config = dict(
    intermediate_size=512,
    vocab_size=32000,
    rope_theta=10000.0,
)
Each number is 500 + 50 x the weight over the matrix's rms, rounded and kept within 0 to 999. Layers, rows and columns count from 0. Numbers have three digits each.

# down: layer 7 MLP down (transposed), 512x192, rms 0.042, rows 254-277, columns 0-191
# gate: layer 7 MLP gate, 512x192, rms 0.107, rows 255-278, columns 0-191
# up: layer 7 MLP up, 512x192, rms 0.115, rows 255-278, columns 0-191
down254:439552548452483526491498640478477421466596523533435561463510475509514456590430434498456552509543461504458465535620542374424488510496510525566522509475580550482539526490478499493419455493488509562533424446592550471389538540480479563515383477405460457568473562549471477489469544482613543520470437400540552433529452427489424548471550545469546601434524558560509528518514508474422614439521498509542472505442424451474495472530599518458518484505500405436437522541508540496442525562519439441524445355452424448557572460561664536508593528523420515544518538524448459488493481516471514463
gate255:513520526530512523501599561491520476581533560380555523459520552531506576568454425521558657458523472508532429501514450479516508490453484486486590483505673388512569376478486481471600546541473501496550439397485476426427541494618559574384520550471482507541482548447498445556518547488472517457625401504531521552387507589542475434443496463521604527442588511541599460570533482516479518454473456490453486556442518500477483550508628587459521617464481441473497614452591467571467512496529588439506499512459489472497548548618557499520421456515459505478446449468490468523441466510545571553
up255:566445447560446486472500486519555444488537490535517534451476555570512488479505501460512574558471550492489457399482501528357506622538523574500398593477420498454557537490450395485501467531470543432446485482568503514402445596491546482510542469503410509555489519580466431423413444518511581515391550547510547472374460486445462557450482517462502561444500461422413480533508524550507559439539511563446525523496558529462540537472547590443499507482486545517428515512540420482463401472516452473435467566488591602529476499463474481441415624600539439474385453441478541481497531519418464505
down255:468423502545492564496500484519514429491522461488476537559536449462517447472494519428501495383466463477483503424557499561496467436388452477478557529453456561527462429520506525514463504526565547525516467505569451506492598504549503479472458537441443421547597439485489535574519511502480518482484516503478554541522450583514442480570504523545410583483527575468593519416475435490482550524552605528441520523452422577563482545457502554512519417540554555508425519479472485516482510513540502429529541525440493581502431514569522374574483423489486419599572589526535469498520619527513472398
gate256:469492457588556496469610650504550547565507473483485570443486491530396558509484437437414567441564459563460460479527482488455477594352511572492546482577433485399466495419450442559515518536440467556455460440502440503471466487556479466480509454549510445568440501529521497535480478532600573559519480555411530444502497465395574537537513444454448552451545588487416449472539524590551482499544523521541486557571455398593475543510476461523495477577449481495472437545488570484432535480537600461479517475463490448455587486538488537408506511620494464540463447490529492458444423475425406568
up256:512456437500481480441618537434536467470567486502436511449442438482428617424494543469534534481553511523528526460476492589402432620467556603494440585464397563476634443408564545553522522468532477495558449503430499520428519478530436479596445463527452461435504589448469563404530529596467502552448600492462528530496480460480486440495368445527503540501476544542435548457521477525680557458450497602472428492510494607525566536535486540465483506508560544523512491554484533451442598412523456423521523539501562485547537517471645470472521408511481500533585477469558484488515450399472498532
down256:443492596471493504531509436464576460509490497517444557461507546454507491541457563539518648502440604581555474457448504545545447499536442513419453464468482469522478448594474588462481560511543487456466537496480434498461526473515432445538495502424551393581555465505501494533400485506560499450425562501488441487492465520535557537505518495505521592475499559427532577525581450499520497554443429487428518488395575504418466483510540473470498377507478585495516522474489547432427477540456478429542555505624512468497580500488443421527511588482533603531468553523476416437519461513455500484
gate257:476436609456491555537543542511520432578530453555528474485460442509495478507595493550530475429492457460500584441597487519510528436464480499522496563534587556502484540539574509429450482490455520475493560537525541577438580512459530531508460484538445528509446490584432519461499561462621451492544406505420368556448433481512470500463472412488545575523429550448462483546506451487501458539515462610528499478423505456497510479511550572426463550474523353432622443419507468376409458451443544474509459459505441456494472529555547524492480495471463435389527527524515478579454523564417558565
up257:468546504565550518516423560532563525515518433455479483460505531430519555588394599477412425431461414478465433453519582494512394521567462555406525453521627522523442436561473586488590478571485489505503484467482483447582541527589468485401499559536540507571520529504473463515580481512465573439475441488384486549574466501403521486560539410580537509439486553396496501639408422528558464552469492534434416515465522466524549473483460530551493527533452521446478441516446504425582499435458449487569477466482462426450549516541543510550408426535471532459473496553521431582479567514491497552
down257:431484573513443552595409563462496488449434558503524500444513439486401477523492477558514587514479508458478485427583460475504496607452511518566503499505494445450470585489476525412455517513479542587584546533515494542469485483399592464508495532551504492441494551554536460559394517477556459486434389548454530541519479511513429386422485421488496551509513513479479575461489488570454639529466440468464509352508519535454498459521505568518562511536487522563504491523448429479383501534607498452476475543497508538529511397566485571455521472591577513453522479454508459477503484612504490539
gate258:513412456511515466524490508524500534482451580469490504518469421425541578594545506469394470439595473520558444571385572498564435488507530500566469532451514458473481425474514513576465470476493531487509424423454452463522491517417554477475530598516546533421510584417489520447508500392470512543487435529533485410558604528482406486545542428432544508593480508501456514509528499427526527478548465531568516379581414497578491487463470510491536521488515444538547459607665522502494566514494495529555518542537527523432590505437550459452505552460431485464463483604469583530501555421545448539
up258:507497524515559449616538499562445481485440484514462497519522484477475520586461563458551417481425436488425495560523442467517511527515520585433511454472569487458491550455543453495537600484627452532450507505426405499495573535495459501576571407427392582533467515629464525480514577488484506446509473432576443437415448490470464509471505550435433616455467591507506505484451560507586430510441514441523420399457533531540541495507415537490433446457489565446467539538464455524530495505440447449531562508567477467511405616524485474543481558585544530608458510459579496601531525479593471486
down258:530453474426542485473534439498428446568488456459443514567538483538606405520610590373437345541485558518496526537506515522535515482539379434504510444485555485490573438503377440526529503495469497544437465507481444518571470515494554473505648593481622439434578512491521550583492447511445447518399428471572503515476440490544521474502544514535569465560526426518485556509525556459533521436469515632475553472499463529441526447454571595480524572487403518489546493424524517511556514498622531553585415473449520455515458374529489521551443491506506479532546545481512514451516472580498518432
gate259:421488487484527557535519478440437539413467507533660471659457456476498437473578504560518470470568491499452428482472461555530590588492463544554533531528523461488460495444407431507495509470553466492500507434521620468512508617496553483408494475507466551549520487550397552437469504544565551547608459600436439462525577519577451528440566456529558562521556457556515530503544491561543527530545562511505481459530418427394505543556489520475502535603533593501475561603614477525474469476499554536518486436536523527529546548459519489508458518449499490527533504463577474468488488498404465459
up259:453534468578511514590485475460528493513404498427558462582489396527606424412530507503536391431472451325423497454473418544442555430510532515460558554491566476476455563527483536504441543493475368499514470365553509522534428588456436500471570543513495437486524529441447524405502455481510477520544551497494425587510495526527410528539536468484488488481534525470520502462519441514470509560433482585541555551523518451538457573486531512455520412441503601510499511531495511460453484478493535491532534535511474523620500503525567535504425472423563450517602490481525570523475514539487451487
down259:501495636557574534610469491505557401491481487550496556457468523501597496565483568493441423465475541544557453426509492611685503479660582453497504502493481530449455449518525508535477413495587498506495430460445517533457416633458585503526489475429522473518517423536542463563575455523537530445531545505559414577385478407453491478485466520414512447513500438525524541464477506555478508436392445538410497491487569503441426468483471503553485455571520529479408551542520430446472479471586437519490477494539570531501426492491515459456550453542451488377459517478565474476547414556550571542
gate260:488489547541505535446510461541602480499548595488427471576517492467439574499573465527515477462570597389479500523527476572469498459531445506439576429556490458557475499542486491554388495503477454493477536470418480500488451452473523477499460501499491484464415434531513504455542409442646531487524479585542552477608520609527447409577476462475519519529519480520535493522504455440423416513508535517413460482500522471461534435515455551497520462488493481462443482488433502484551474495507462487573512591589577519404510433606569462371487589521489494452533497524493440487513444516551535470
up260:519531445499466438479529550482479489514527431510477478518616548471436507519470568437465488525591396473582492502499493500473499490508586484575435514503514467583462563607457501476569478453530488464478461510567562456546563552568548488507576451479521476441561521553515506433556518483478442554532460440515558467518525542479528687614429520500478510430439444445450619429509600527485571465490490460480540536488445500513495456567490481517511522439504489588435522496489559473402438467554532591520511507585526570573534453497454509448483571484459491521423457480451513601455554423500469468
down260:505505472536573534475409485419555570490520588530487468520475487520460523527511463541516474473566563501474522508536499536456570447499464481430471501560483460410468482518517500539398422562461411495539418487475521543425435448546504540492451493501468467511428489517397522556584442513559459486614499482468570500524527471527529389560508430490519486513476489515567447543521467480452510491439410484524461485569562422535597460534545482472453529443482462499515437507523505567492526493392456460579558552500554519518454440532582500405476503452506468501622513484575477432539455627516581462
gate261:456570453508437524572495531434463487447514426589433575504574531467555477519575528458532491546577516444481506484454557527477513541495543500514530596560500513574543579485534535442450459503451515583515439503530499434541496465419433394513520544537501411472524423527496474480471578479472518517526545526516476536527564455498504563497475482518522543485455471462445614498459517531506441523468501510507454481463511480453506408517505567484506552478425460518512386624463488469501518505478513500464554477563559543460471487437473457478474515549480569415421477531566490560509570558467585452
up261:521505539599558515557509521495525540545514487519428507546564505518496551496389506514505511549533514538489502479523494374436587441491441537511472493567506456432489472506503441458470397475515638487517456471518356465505562506539598568448442552492511491521471442499454485572556440584451458469446507435623429530454522557457550467575635511409480410543511533460414378481514507506538502484511444516499451576526526475493511443511603404521478470561486549482569533527526479533489602538463543461469556474439501452448556480522447577416474469460453427468534502522436476389502594503482403505
down261:536441464502560452381506543510523414514470579497495477535495529554574548532487540428512448525411467569593521442463465534515491493504401532488453528440482548452499517519473402541429521523487496486506553459438601529562524424544470502558492452546548609478576574499527524391550584485555506505533588524446534455508520449546563492537520531496519443523468560578542552513514493485550492503533520505562504518499470484547542537445490526530496410504565511605483490525566503433400469504421550549534500580443492505520383518453464501567530509455527519520509531487484504555468451417524545566
gate262:511478539559484530467498500428441473532514519421516582518506542507439561511499505391499496461500462437560566518524459493499493491485498539425727603447507517469497527489473431616527534524550483494546475429577495497566499579519491443474493495518414496509461470468474578545537537432520511577503480501533480530548512467516439489587514480426523450507546513485423516442499480537427452497413528531496496531541450446473411491397455529583486484542523495530485503577544503531576505438422399507491525354463583379546506588532522452510452569523553474559538554450432618530471574550563529488
up262:544468498474563442536387512536506483478483474604446445503459470409420513463523525549493565487533454524529504522494519495554511517482463514477514485416497418492488578511495481510570482453435565515483577565459515429572517503461485521540634478547507502492501517469544518512489541606541521559481494534411446498455483431536480524484496490510414453531481475483458396506526545530509496486481461492483541459487436514471512551605491467495527539455521496532548349463507469581510480528450478472399491495489440514447561430473484451526548492573487479495448578550524495535432422532429465497
down262:499468443474507582454484477520521482521486483480479523469534487409518429517510550459515533511497456451487438479386503375559512514374618426487542565430465568516535539437471474522387502538554473416485518428513516549545428497404497496466531514477450444467510521549483524529586491493487527556475448466561478466505460531548510423379414500540530503551544367477456584510476518465540484504406514479506482410501528502516531439461511557426506549530423491548415471429527531481596525461471427504459497552530531466532583388515488516519507550414489572501513550495469531547564551619504474497
gate263:491504472515469498527435553529481496482506490514457505501490503510532550481450466415484393497446437556408492476449502407513420446503552460561484431549476520482487520507548496546438541426408483507528571500579584464610433470448570528530515529551514478426532605495538540489583588489502555529470450561518529484520477565589472447536543513508513426555576556511459572643479482442518452504496483532445485536493549426535506470527636439520497580449383506557530483486351490502492476515431543479506512450487520551443520499524526531513480529463552497468481481459473467549411511476555493420
up263:542505579495482469537625492573447564566514527470535457546514494512479445517495435518435512488484541446474557458505506386534509406463535450510574501538504512455405583407480512390519488427423448530413488528550480501503404496414537535581503439457518452483444524504467475498485434554487512380433431498478477487444485545468580481509435523581563605501528460500473516477521493476507540477519413488570531566534422550521495474473549485486586546522446492414575468531581446456461442530442360429500501469466536501463535462569532459534483473424597468523459504422506541520608530481512380379
down263:504502484541500597482509492478536464512487548489541572476512531534440545400414498510529399500471395571499435473497473581679486448514474536503484511460517493524503417491541402550462585505539569554578508525573486465531537585496458543462454541535517577404448492536452505509553589428465440567524579463528467513596468500448490449476559550529433408530487527519483589565503445473514528502468539529499473552420545441546467497526457534458507466521501591520505428436483544538496474549414641493579536418574558564520482484500464539438444503534439502509527476499572561489490556498499489374
gate264:603465501472498567520528489499547507380449446482486483485539365472403466484597404448508449539468536581496575529573501459520384517505451548495504441411512500463497405504427567494595565508458477539455520474559559563472392508345416471511522481507583438469550563487594510469466564544549528412579390508425512512431528514382559454449545532492438541543556496511511501482416464359574545484566410462400492483443480519553510658477473627442482516553450648487456513520482429479475513622534441455439580465469549571501451526446488521561473526537548379399519422559572548506522494477463429472
up264:495496613466543491475546495567473510474477456463500491442482471483454507543538485545559429507370558500448492480521502469496444585537415537528528542533487543494624631493497602514572441455423506529507513501442449634469412479406456549534487494526516544467594633425576467438513463498641500449569402505512531547523546536421553571420517592428432473461556581519458519539505524452508518441632509543537485419458454485527556481421452571542554530467413548370439424485493420560465470562428398536498609437480518542489558565428567476582500494519399506469468391533492542498457463562577388577
down264:541487556432556522571507546445520456488468497566583507486528404469565438511628508497466371583491550476458504522562555474534504547428488538552485486469571506516504469386461622522548561472538423520586466567494564576607522434516497482626474398502360502585508532563504542519583505514533436545551333540500432546510490546481429467416516538513516592459476588645511540453555453483551496429549436470527472461512468446463547504528557466525491442380467527364508432522461457547571460524420515462581501476544589481550471586535523483499462425527502507442501490632531473514460520467543467474
gate265:419379511496490498550504539505457534489461576487486492518482445467549443443454544445497494508453440445460482533555482458531529460480506496443481493563397600486480466463548487577504464529498497585533435520411518518508466476519540531444512478515546479552532557482589517657442470548416517542609433542514519587463579484572384540523490448490516476492494479600487493480492444530544539518522642409433443525481492569477477515585395467529467557443477570415488521536467474462469523408508520445441446593514485500547493518519520537545452463394562452436471449526398516478438429456467479440
up265:496452498479497516388562362579532567487631464541524526431540493304513498495569546463496504478460469479420453478533502526584511523490606542490496442609507456466554472379521542499390486495497504526454618459587512491459533594467496517485559495504541500532513442461444442541556590480525435408514446511468489494502475469436530496495491514578458469493408545435464404476480439508481500508464520579551395400544543446511498606531512455587403522550497427522470480518508520485442471443476508538542485496464502452479534471539530526516570475457549487428511481514493493523563550525504577400
down265:412405502500495483483513546495530539628548514466417521479471514469569501556467476512460484625515437454527465484485483548500533464447564484417435478489592502461490438551439516510443523483507474481492534407616524487578520429531508419447438569452540555489442461450474469501552572519480396569497511512553513421531464475411462532435490512430417459534495556406487468553591471431467469569570470602451481423545411400549444537392504652498530567571565493458506454481516542486526463504495434507558515456526552407512472388462541500558569519499614523509555445530503517446517507517441489587
gate266:573456496456585407458533469453544522534522543506564429387489596501511525448512514476579433503527539488471513431432516512593488551437500513542496523480591477432526532542468604519518548549489463490484430463406594566410518463398491536516518474425629503491498548514609584567502455483448471436456558452504483521484473440506508514490566583539484498494539538533481490555480464567456452547577533461415433425418489538435471531524480480488516511481584465512492527528478435422455460430554635431511554576534524504556473530515514437499532498493450483506511423577484456450464461394538557571
up266:486598514492540544526462537584561489496498451477484573538505479525447521578416465543464539553511525471547459485527542541507527483455504442533504478465517551544513577529505447491540466537407400496512524546506568473516493478498520477432522559566482505411432532520552545461475488500564560455502430628453553464403512561428533528581570509490505504471516455498406550546511440474479507581463552428541577576522548443499485528489539435565435479560487546550478541396550514546472517504499451530395538496562608491508491556514384514451447522547484453442413456512420427513522438543435411452
down266:489499527449472543525429488546503502473442460432478503552464473405518435539568504505504469407498461485615483552460522518444443545553457560592511513523549519464366482498468352459529527459431611498496503464425518475519419452523532409596453435476524509436515416514608527568442499508563499480422381521522436539507608552558540489455490431498524533569516571574571511474523602445539469547530594447413508449483466513510547452528565495449511465553452569419417607591431423483647433421515410530485488548483488395525434467504527491481521575473505513475524556548443434532576498515519493491
gate267:449426512483553486490469516456433552563538495486506406516605525494512508546417493533467450423507466534510530433557470474502514541445565581533536498556554568525539529465451505557459543500536509468493545551415423469529500554484552498478519530567542566486489572476537421546523420505517505520525498518593490564580502523533537493578552381470478613484623480567524544448424535477431540402418582491432487475522433455454502550502544475382455526512451558480546512560463448447524565553487443436483426573480412439486577535474564547424464503493539479434581505401479503515476496486472535445
up267:568469493525529488467552579379507512488594457537397583505586502473517519482506452452576491461437504517496503517431493510456547537520547590539442512524541451558499424439512545499559523604458472529521499515472491538607419545397514582530567488490523491625485488470485527488471476480497500550455473479505493602405412471518524475505482506518437583476536522443599587494553470428492369431490480412470471463484471483532494570590506381502475529503385505472461601469447493483511529467526449529578488492548556469448529505430500584450599443472553500490509487498508572501519504494570509541
down267:492463457574472441505491508510534477504469443517508588527482469450498445446446502513535438532447497497494473583441477394420497441517449517433482550468419477491497535573531449424471511512581575549496486461523518412487491568483499439431389466468522504481603440428436531491487592476399497435575547428394483447466617533430421531444462448509485558489418543503475453549519483559522500551530517445515504585609487496469541461526529490512557567443507492465438447460536507568578500516483478523479488529539480527437483548562512464653560476510379433498480480560492447491517539551544418508
gate268:466497471631558530465507505485513471496493580461467473532532472517513448583509500476454527431455513389519503458453483535551460545488639486576503530586436362461543509468426496539446526471518506416577489519490480485498526578460565473517528552534568545341448472527503595524476561551495513511493508476476612534477467525464499479561540485497447489553486560480507569532416557510547542430487533486598564454463481434519462466383555464590532399510502575566527515523502540540466537553562474542581517528495531450533566439520464505463510412425546545412461478485504568574575519483444461628
up268:384542518567441541484500519442586483541530411488627494530524459514515454480444542461461419531514519483521541540564507506440494557570470542503515534538533527438444503487431560568617468514485592508514527486492441484514482550527509392464489585529532552533606580587477453510553488472480499488501454423653590563573424464512519543478460504441495492547513432590453466545559565516571511486364466479490538567488518425609466538493487487504472468432492515491369456534565535503600444481438527403474512572489477527463487548469558527445553523465529474555457474495458520598505520461487500454
down268:495510527498428476535484526518486417466527489549504490470583571572590572516468521441525606457411613472498448429479536495555568520510621473499469572477503504535450488573560578459506403466467495507530439459432511505545550524427472477554460466503527474488529555543541457497457494541475546493529385504536567515487490427460526496548509404438562491551462503523594423475543569429564432421445498468418527457518457500499571486436482416438522463556559522508568495549578418525580522595470499498488473562509493498416624484470493546546524600514507579465502395579551372501606581455457483560
gate269:529395555534513561553492458551460539506595563529512511488440456489560535493467507486509573508411521485503508531479483537541606539503555572482588520493472501520435461495561646476480478382499471495613546443507554408383464648505540526502519502595533503419472484454491505562485467457495526389466536502494514589496496467485490408508487475480535534547470521446465499428532431456551525437468472514580488606525443568490513528618539513491574508603525519491550473517593571486483458482513528498464575552575572519505485471383516466526474506479425461393430413571471435535531498562475475487
up269:428533463552494477546521486502466516456590457490447509485511447490500592489580593461594598545479494575497502498473515512483486477493439477497558476486516475504481503456597464418550495543449575477475477502588565503536499478553515369422566450574492485488553566497421510367509438428484542500442540518498529402477461450491478477465501500506538504451529419490497485497456503592522590512497517450544541502531491532516400499482611386484492413627488550543513580596462420509628514509514510539468528468562436434560507524547540576505466566504427504471492557419534469465535565466459475563
down269:540445403559425483458454532499493443501551467465487445631557352531483515525502544513494447428494475475509461533576444480401485469450513493480422480533515492506362391411481476499616447535431451447465500477569439579490558494449508599513446391479437473449521436514523537482511530428550517465461529473453479491509514514531549475444461473452589485425444502502574557406403394542574468468549494476515469545481527432583505491416466505483523477432523487538440580516507490433527474496462520497554446516473484479424476436432558515474470576460457432475471611416549479492561454551565466594
gate270:464484559548518489471501408504470471492535499536474486578512468451576513423512603639450531557488501448531452394503413470549484459590559506547376469592416560490456511572397439448539539406553427369442464460493469495466523502553499410451422511422517548573440470465548466508526518536446518478404505524505558435528562524428417607402481587460534440552439477471596432532532460580518463445418562454524489425474475514478456451541512454505524522488581507470519448500536466481446450563603427445578464485459535467492559462542495459554534533535554526471450519447470561475504566486525568430
up270:473529461588440567487534495468500453431541570538550496508509498467443447594481479484519429496519421480511604423633535433568374579428551433515474485427501493454546550389520591588486540539502483493524492476410566496559558452569497558533525509500499487458472557466468542481526458470537519519508547471433488584529504559583486464470441482502547579514543505473504440502583566510646579593457563467440531596509449563441505533416599424495443477427526562489556497548491536478501436476506510506443501555524461453429541537553540518478539466526503449525459538461563502478542489552433517393
down270:483499498475475522480475451480542556605417553488396508512453522579514462526469526476567460526526489482506513497556516605488480527469433469518482486508548534521524544479417477517447421436499450526494528452549560496489522426471488493478572561462468458587534538590470565493496465515440547442544505545547501461442388471433556529642477501466525464522571574412493488518513597436544521402509494548484542537465419575486505433517500423470493506525507532566574530529428447438505591422528562505486410439486490459501524473410488529492528460501399500540401447557486601556460525520431609545
gate271:435505423460505505553511533439552415506611532456544562507501450484497436500541517555462494486444496471519490485551468506557573391501596611454384550459506489558597562596583532493529533525489514501445460534557554459485531475497601385522430465474513401437543373589387502530561599453438641504499489596456442409483559452473535534538497487442494450531479598535550517442445580490575456438508456486529482562570467584541421525453457450517502528509508490461450453483470507464500462498472524485418495484530498624363464472529558441499381417453444594563488476433462528524543482417535429420
up271:540537437586535456503561540540443471532507496521476410501517475532519549456535466473510584537533565559568409538466540504557473569463417414474536505509437513494453538459564601473486588523562507573456528558498562510450491578582510552407505599384456453413479453438550505474464504561545436387552492474435464524460538510595523458422506573562494466491598485605471483543531462480463483483494547473456583455448547480504507551452482489478497592492447502539587560577512512494570533509479494473512501545523569521526559556533537492504460465546635401546561447503401484492505440487509535580
down271:556440571497550446477470509384534476497445598666523498400491487511531533498563473433480414554506469556428581511464500475383434500476479493445486563523529521575513527471487511486480458580476532501528510542543455539489494490491463529532472492499507497571513549487545442517577537576474452546577514439427476488515505581415476469377471461553586482535452411486483410518549495543442509536540493431519550470492642426471516424489523463524489513586498563533491546532447510517517492406470502433495501499475517349542524373519515431459536523487492458479471542419582567406480483583466468521
gate272:510482538431441526533473610500587469425463457482493472534552477487469532537521534520514542528512493585565510501580513615494435493570496477523555529465463468396517459500443522479467477478463411615571452439451463504536477436418521495448520574367502502553496444513441525520514437625473536453372431502567443652448482502570516511585404441486531459553434550517449506482470500491551559496424522523448474600448432459497557512469581462475379493558484390594659525403614463505520484566437481469429445508497480475448573526474455537395444419574562436453492449455507418520446473589532483568
up272:541453523468504494490453385441499538573501364476561566538486515560468548491564510510493519484547510444487550479559443505537437537484540517457431443587548581542470553592485504522518507417541607410401477429568535491453551440560458512422459517487477478509444528424403480553502498514468488508558541509466608473571569453474575497458505477495517448519413468504462437547469591479581404418506474518603510397532471510492505393481359448535502600515476576565481544517462553472442464522477455574500509579546510429440473480493505503446502600556464510519575463546482493493487457414489407448
down272:520592482508524531428547458452505499587461612501530591536438471461491510468465486528519514476489425428450517419496507454508403466418489456501437512566555481522534517505476498417489459522474440499413623518455498430448592473560472518473471617465444544541481553506433554504519529423474418569510521513503501494585515398489506529525533431516583561511589387435618485529431390514527443556560439424513471541603549423445575416521520445522504501545458460591426468594513487372473440466576438464534554577431522466591361553555483473559400456471373399485488437500435446397481365522480453482
gate273:420485509453518526488485500546511568476523435609501487462464505435536530504521460438486434475479480539526422500516455514520475465483532586358465468541519509449546529493585518557440493499505459623497539528505465497572489527489480504492582598508447552472490519450428494510616567456471437413544476463572517543459531479501459614538550609494535428520476348484483503480505574561418545556492459475392536512450446495425527513524500514537544496516496545491454484525569523508452491478532444572479418543561519424552583462491517527548569459532522461438487450475516444409506536462433514445
up273:511460514511415480501497454462432584478529556480503564427515496474531402443574478512520532460524478515468538430603455499546538519524499639524501495565530496439468509449484543564481453505536514543461519539480491488490454566514517466494611551532491567529440415481440501502411562439433450445418530440452524526563494556462504561562444471440532521501469480614495510515429494504534503507467526492487461545531477451442529532489529508479571476456548492469445507509545554551515376496480474558522501501568505443500484466532552534528602467473454400481558513464516469465630620492519437371
down273:482422491464573517443475502528486665426517485604518566491440511439522486539543598386538532517485541533559478468515522519446456488481570479415548455547476473415474450589474468508496540419515479468535563522447400556517521516508556595490506531559536515478441483403517473480475496498515442442433565419488527557383547437501397489535449658463484549449474458493568517550538543505393518528466532518508489411504423497430467491604541497475533551483502544466568505513538458590485529548485457516506547541552553374520425481519447539497537473452574471477498410594510486423462454481564539486
gate274:533422480435443544480557529426524492534493474452463530448504533549562431476462492502542451528490542540498498621522478444490474538630379528455497535496476599466468532507518466515487538466478463502454468489482503413525544494553433428502516534483466433510423394502476493513420556518550517425481463518504419601548550551524564444439507474494493485528566525555522679518418564485534545545607457367464509552486503555441411521512495466513466513503585564487473492514471496504487504539507579456402471537482554432545432430497518544552463548483488514421525655512443504515444480435514444543
up274:486499492449494552471516412518600463478560557508530518469524487437406559515477458544519478510504390545495405537500513474560582527485521537502461477527458446506439510495485455454397477495475517497477456434557507576616520522588505525426484402515511537395468537441436599489538495489428579510553496502511460470605448523509342569511578481551472592492528556461506472589553451489561525483500465491569500512502524567478538506436555474511545497544497512547478482562495440516491438457521530520496545454518445430515529520503494442508564517491472529594491507496546533497494553468515571509
down274:486481569538446491619485530489524401517505499448476489498508564434516488501532501495591591559456509577499529574501444457599497492496540493505501512477595485515447501508520404408457453530478486484492569501468549553480538558462507454608501511527507526475386530397512521479547567489456512490458432474539501484407474471495491497527532534519490485536584441530446492501459597475395425565519495518475528521458551490547553557419512542573447500495544548583440530473532522407590459505449531484530533517504491416458584445608546515407435543494566510549509691496487510435432518594548488561
gate275:471540445518511510537576493500477536490520424563532448459593433495444503507472493444471540530499447499522499567565532529487566518496437468460503455502499433550469530592469491544499561492572535542417523499489543503453508561502448555523542518464504465441466462542475518524424458541573556443449431413663421599509431496427484434589494564508524440519483497443527500334526574440501535394479508510489527469534547467556454510447471395563470413565557375531487491595482548504493453391436521361541563456469491505500493464574565397518491460458489521558545463467552470541505451504472469494
up275:521561535484609419511608398570522509458498542473486500574563608438475452518443475543579481465530443517495510523459441454427577565422472553482403469420483477499469532476550482479483475538544486478468525427455493549569526460436506478465448458536485458495469567510536453470550521584554429556459617464478422458541558519494434506542558532623442461477503563519488454592512548393532519511598536509486604540529531545487515521482503478434586453509381534473569476505471538498600539566581526513446477475461487444530514406578474576416454384453530485393469527563445473468540501474402489566
down275:458509462554461530448530555513497397519583498480469531475490520589571558446485467477490421410494509503523517557534498498481446446490530564447500462518472530491554560472387449519586453558500408515476431534497536447560583450434492541396577480475563484536478503497503465449578542540594476509443456576449644459531544579572485507475374448500529552414491447440529433499519443472511485539477443413454463398505455447519493515487468527474497561509473390520561443480519399526533466520490546534515547512525492531529534484484451538553484520630518588491491506479554562468503546572450534479
gate276:472468478560460521620532416537493518489434481556512487579512445627526495525509553429474552504488475513509562436481395428352434413483556481506537514410610540503475457462420434415444477478583468528434426366444487499463513528409466397504474545486507414568477525461474521501373496426506413522541501526545552597556507528521512523409500488490443493500498612462535589470532463439621572527514475499463451538587391541543471544476568482527501482612507499482518530559482522475575462504592460446448540574550489556398527566505433420534520531417538460578475458466571538474520486574506427482
up276:509582546391569417545624450519466466486436435502493424478501434535502360489436469494470432375584467477536527446522515416410508458519478480528527442422491557471453466456464515472524442491545552527466451550477505473517397461514417568521444442474462592512598475533515518478590456477530502468436497599564464446557471398507515515523501461416522508540537503487476582431497485489437495467521479552484483485538448412592491474552485490443486544597408506433550504571519537581546507380498476510581449469545460476361624577460645562396524533497417565450467483435517523463533425482535528494
down276:517519450462499493551527477443410514527466490508478479558486525495371534480503493412517512416458535459524507448421540586570482594554511500545485419493495470527505490508517542506521476479549499501506441486396527555491493487490425512417555518556625553513530515465388464524433480446559414514541473501486485568555462475470571526526505549461430449526496511502409513483537555458467442545529563468496479524618414535442456526569575553572526503527568492422513453573444520481575491494637402460395415546561489567427570499576513550577543483411484425615410498433495484473545548552569416500
gate277:561533459533521460522560436535504522534410482511486556512462533503478549491569547501467598402573505513599483522554547515434433415547510520489506564430551568516523400511505550492537499496435556541489435589526450548539502443549514495487507516415519480459531507423535531500466494531478529492496396433476431529448616453498613453415512539500485552468461555429560529518393519558556433455475502496518459565486484532458539513459438497565503448532523533486486553506528509426481426490521484506469621553518532525572482544446459526579549496450530446501510518568530536495509477560615475447
up277:504471537543536455524471588497493450509466518512551508451455482473522527482518597545555520529546427543500502567436547509566561589514530465583442568444523510514409528436529436491556616449471552478466457619497494557483547468500504548465498427373489510447448554475509533513402504490498597554526473559436491468473474480509520440459545489547482556423557520498547674470513555497454494517509534569438491386516408438494552458494436556506519547528514553590485517544522419518494402504401537391618522441503478517534459515529606536536461495474482543495610536519519426642511479444540470542
down277:443515492455605500420461514519557400578489405472526449479464478471379570509506497525481463421500521534512568542511512555536463528476494495558499484521438433460522420420402491485506595547478508510486540460497536512493498545472544488568512516472516475566494570465526444693349417446527542453457546531454568570501559407446517472497531522450433487488419495455553468503468510508562444517438517408458486466519411479442391502503537486453508529555549460536507456535473525543521530511460560461468523467540495492486503513471553540569537449460536448513575456485426524538534569448521569475
gate278:450461395587431519532504537554523478541513534521495512529510395464431535475421467399488520553546530508373443563533436566534457450522603474511562467614547552505525476429453440506586545558463497517558506435557485477553485467521546538444519550561497473490502529449507464521516500491590475451520573528492457468453519539509538477362488437505535579442476488412525461462512489566502508446528491510504343500461588620461407469502435450472550494547496480537530499471541518487494573529450449462491501488520525442518524494522507395550484563388417365447398420522533463588491494567539505513
up278:547497461571437466497511486458504497524518527519513493507508482479581583538476531524544529507408517552448503573503526535506445478505596500447438484542502537481522510447528606581533526573547469341511501494435509522448506434476483588587401615553457551559526594466536494510538459502568497557498498496448557456452486536517473450505487524537508437467494501419538505597503527445435545500432501469474513518543484536518504517494446497550429539549430442529512435433593495537557470442415528486530519465449532446417520509553542492480560558479447415500472447441498456542569536589423525462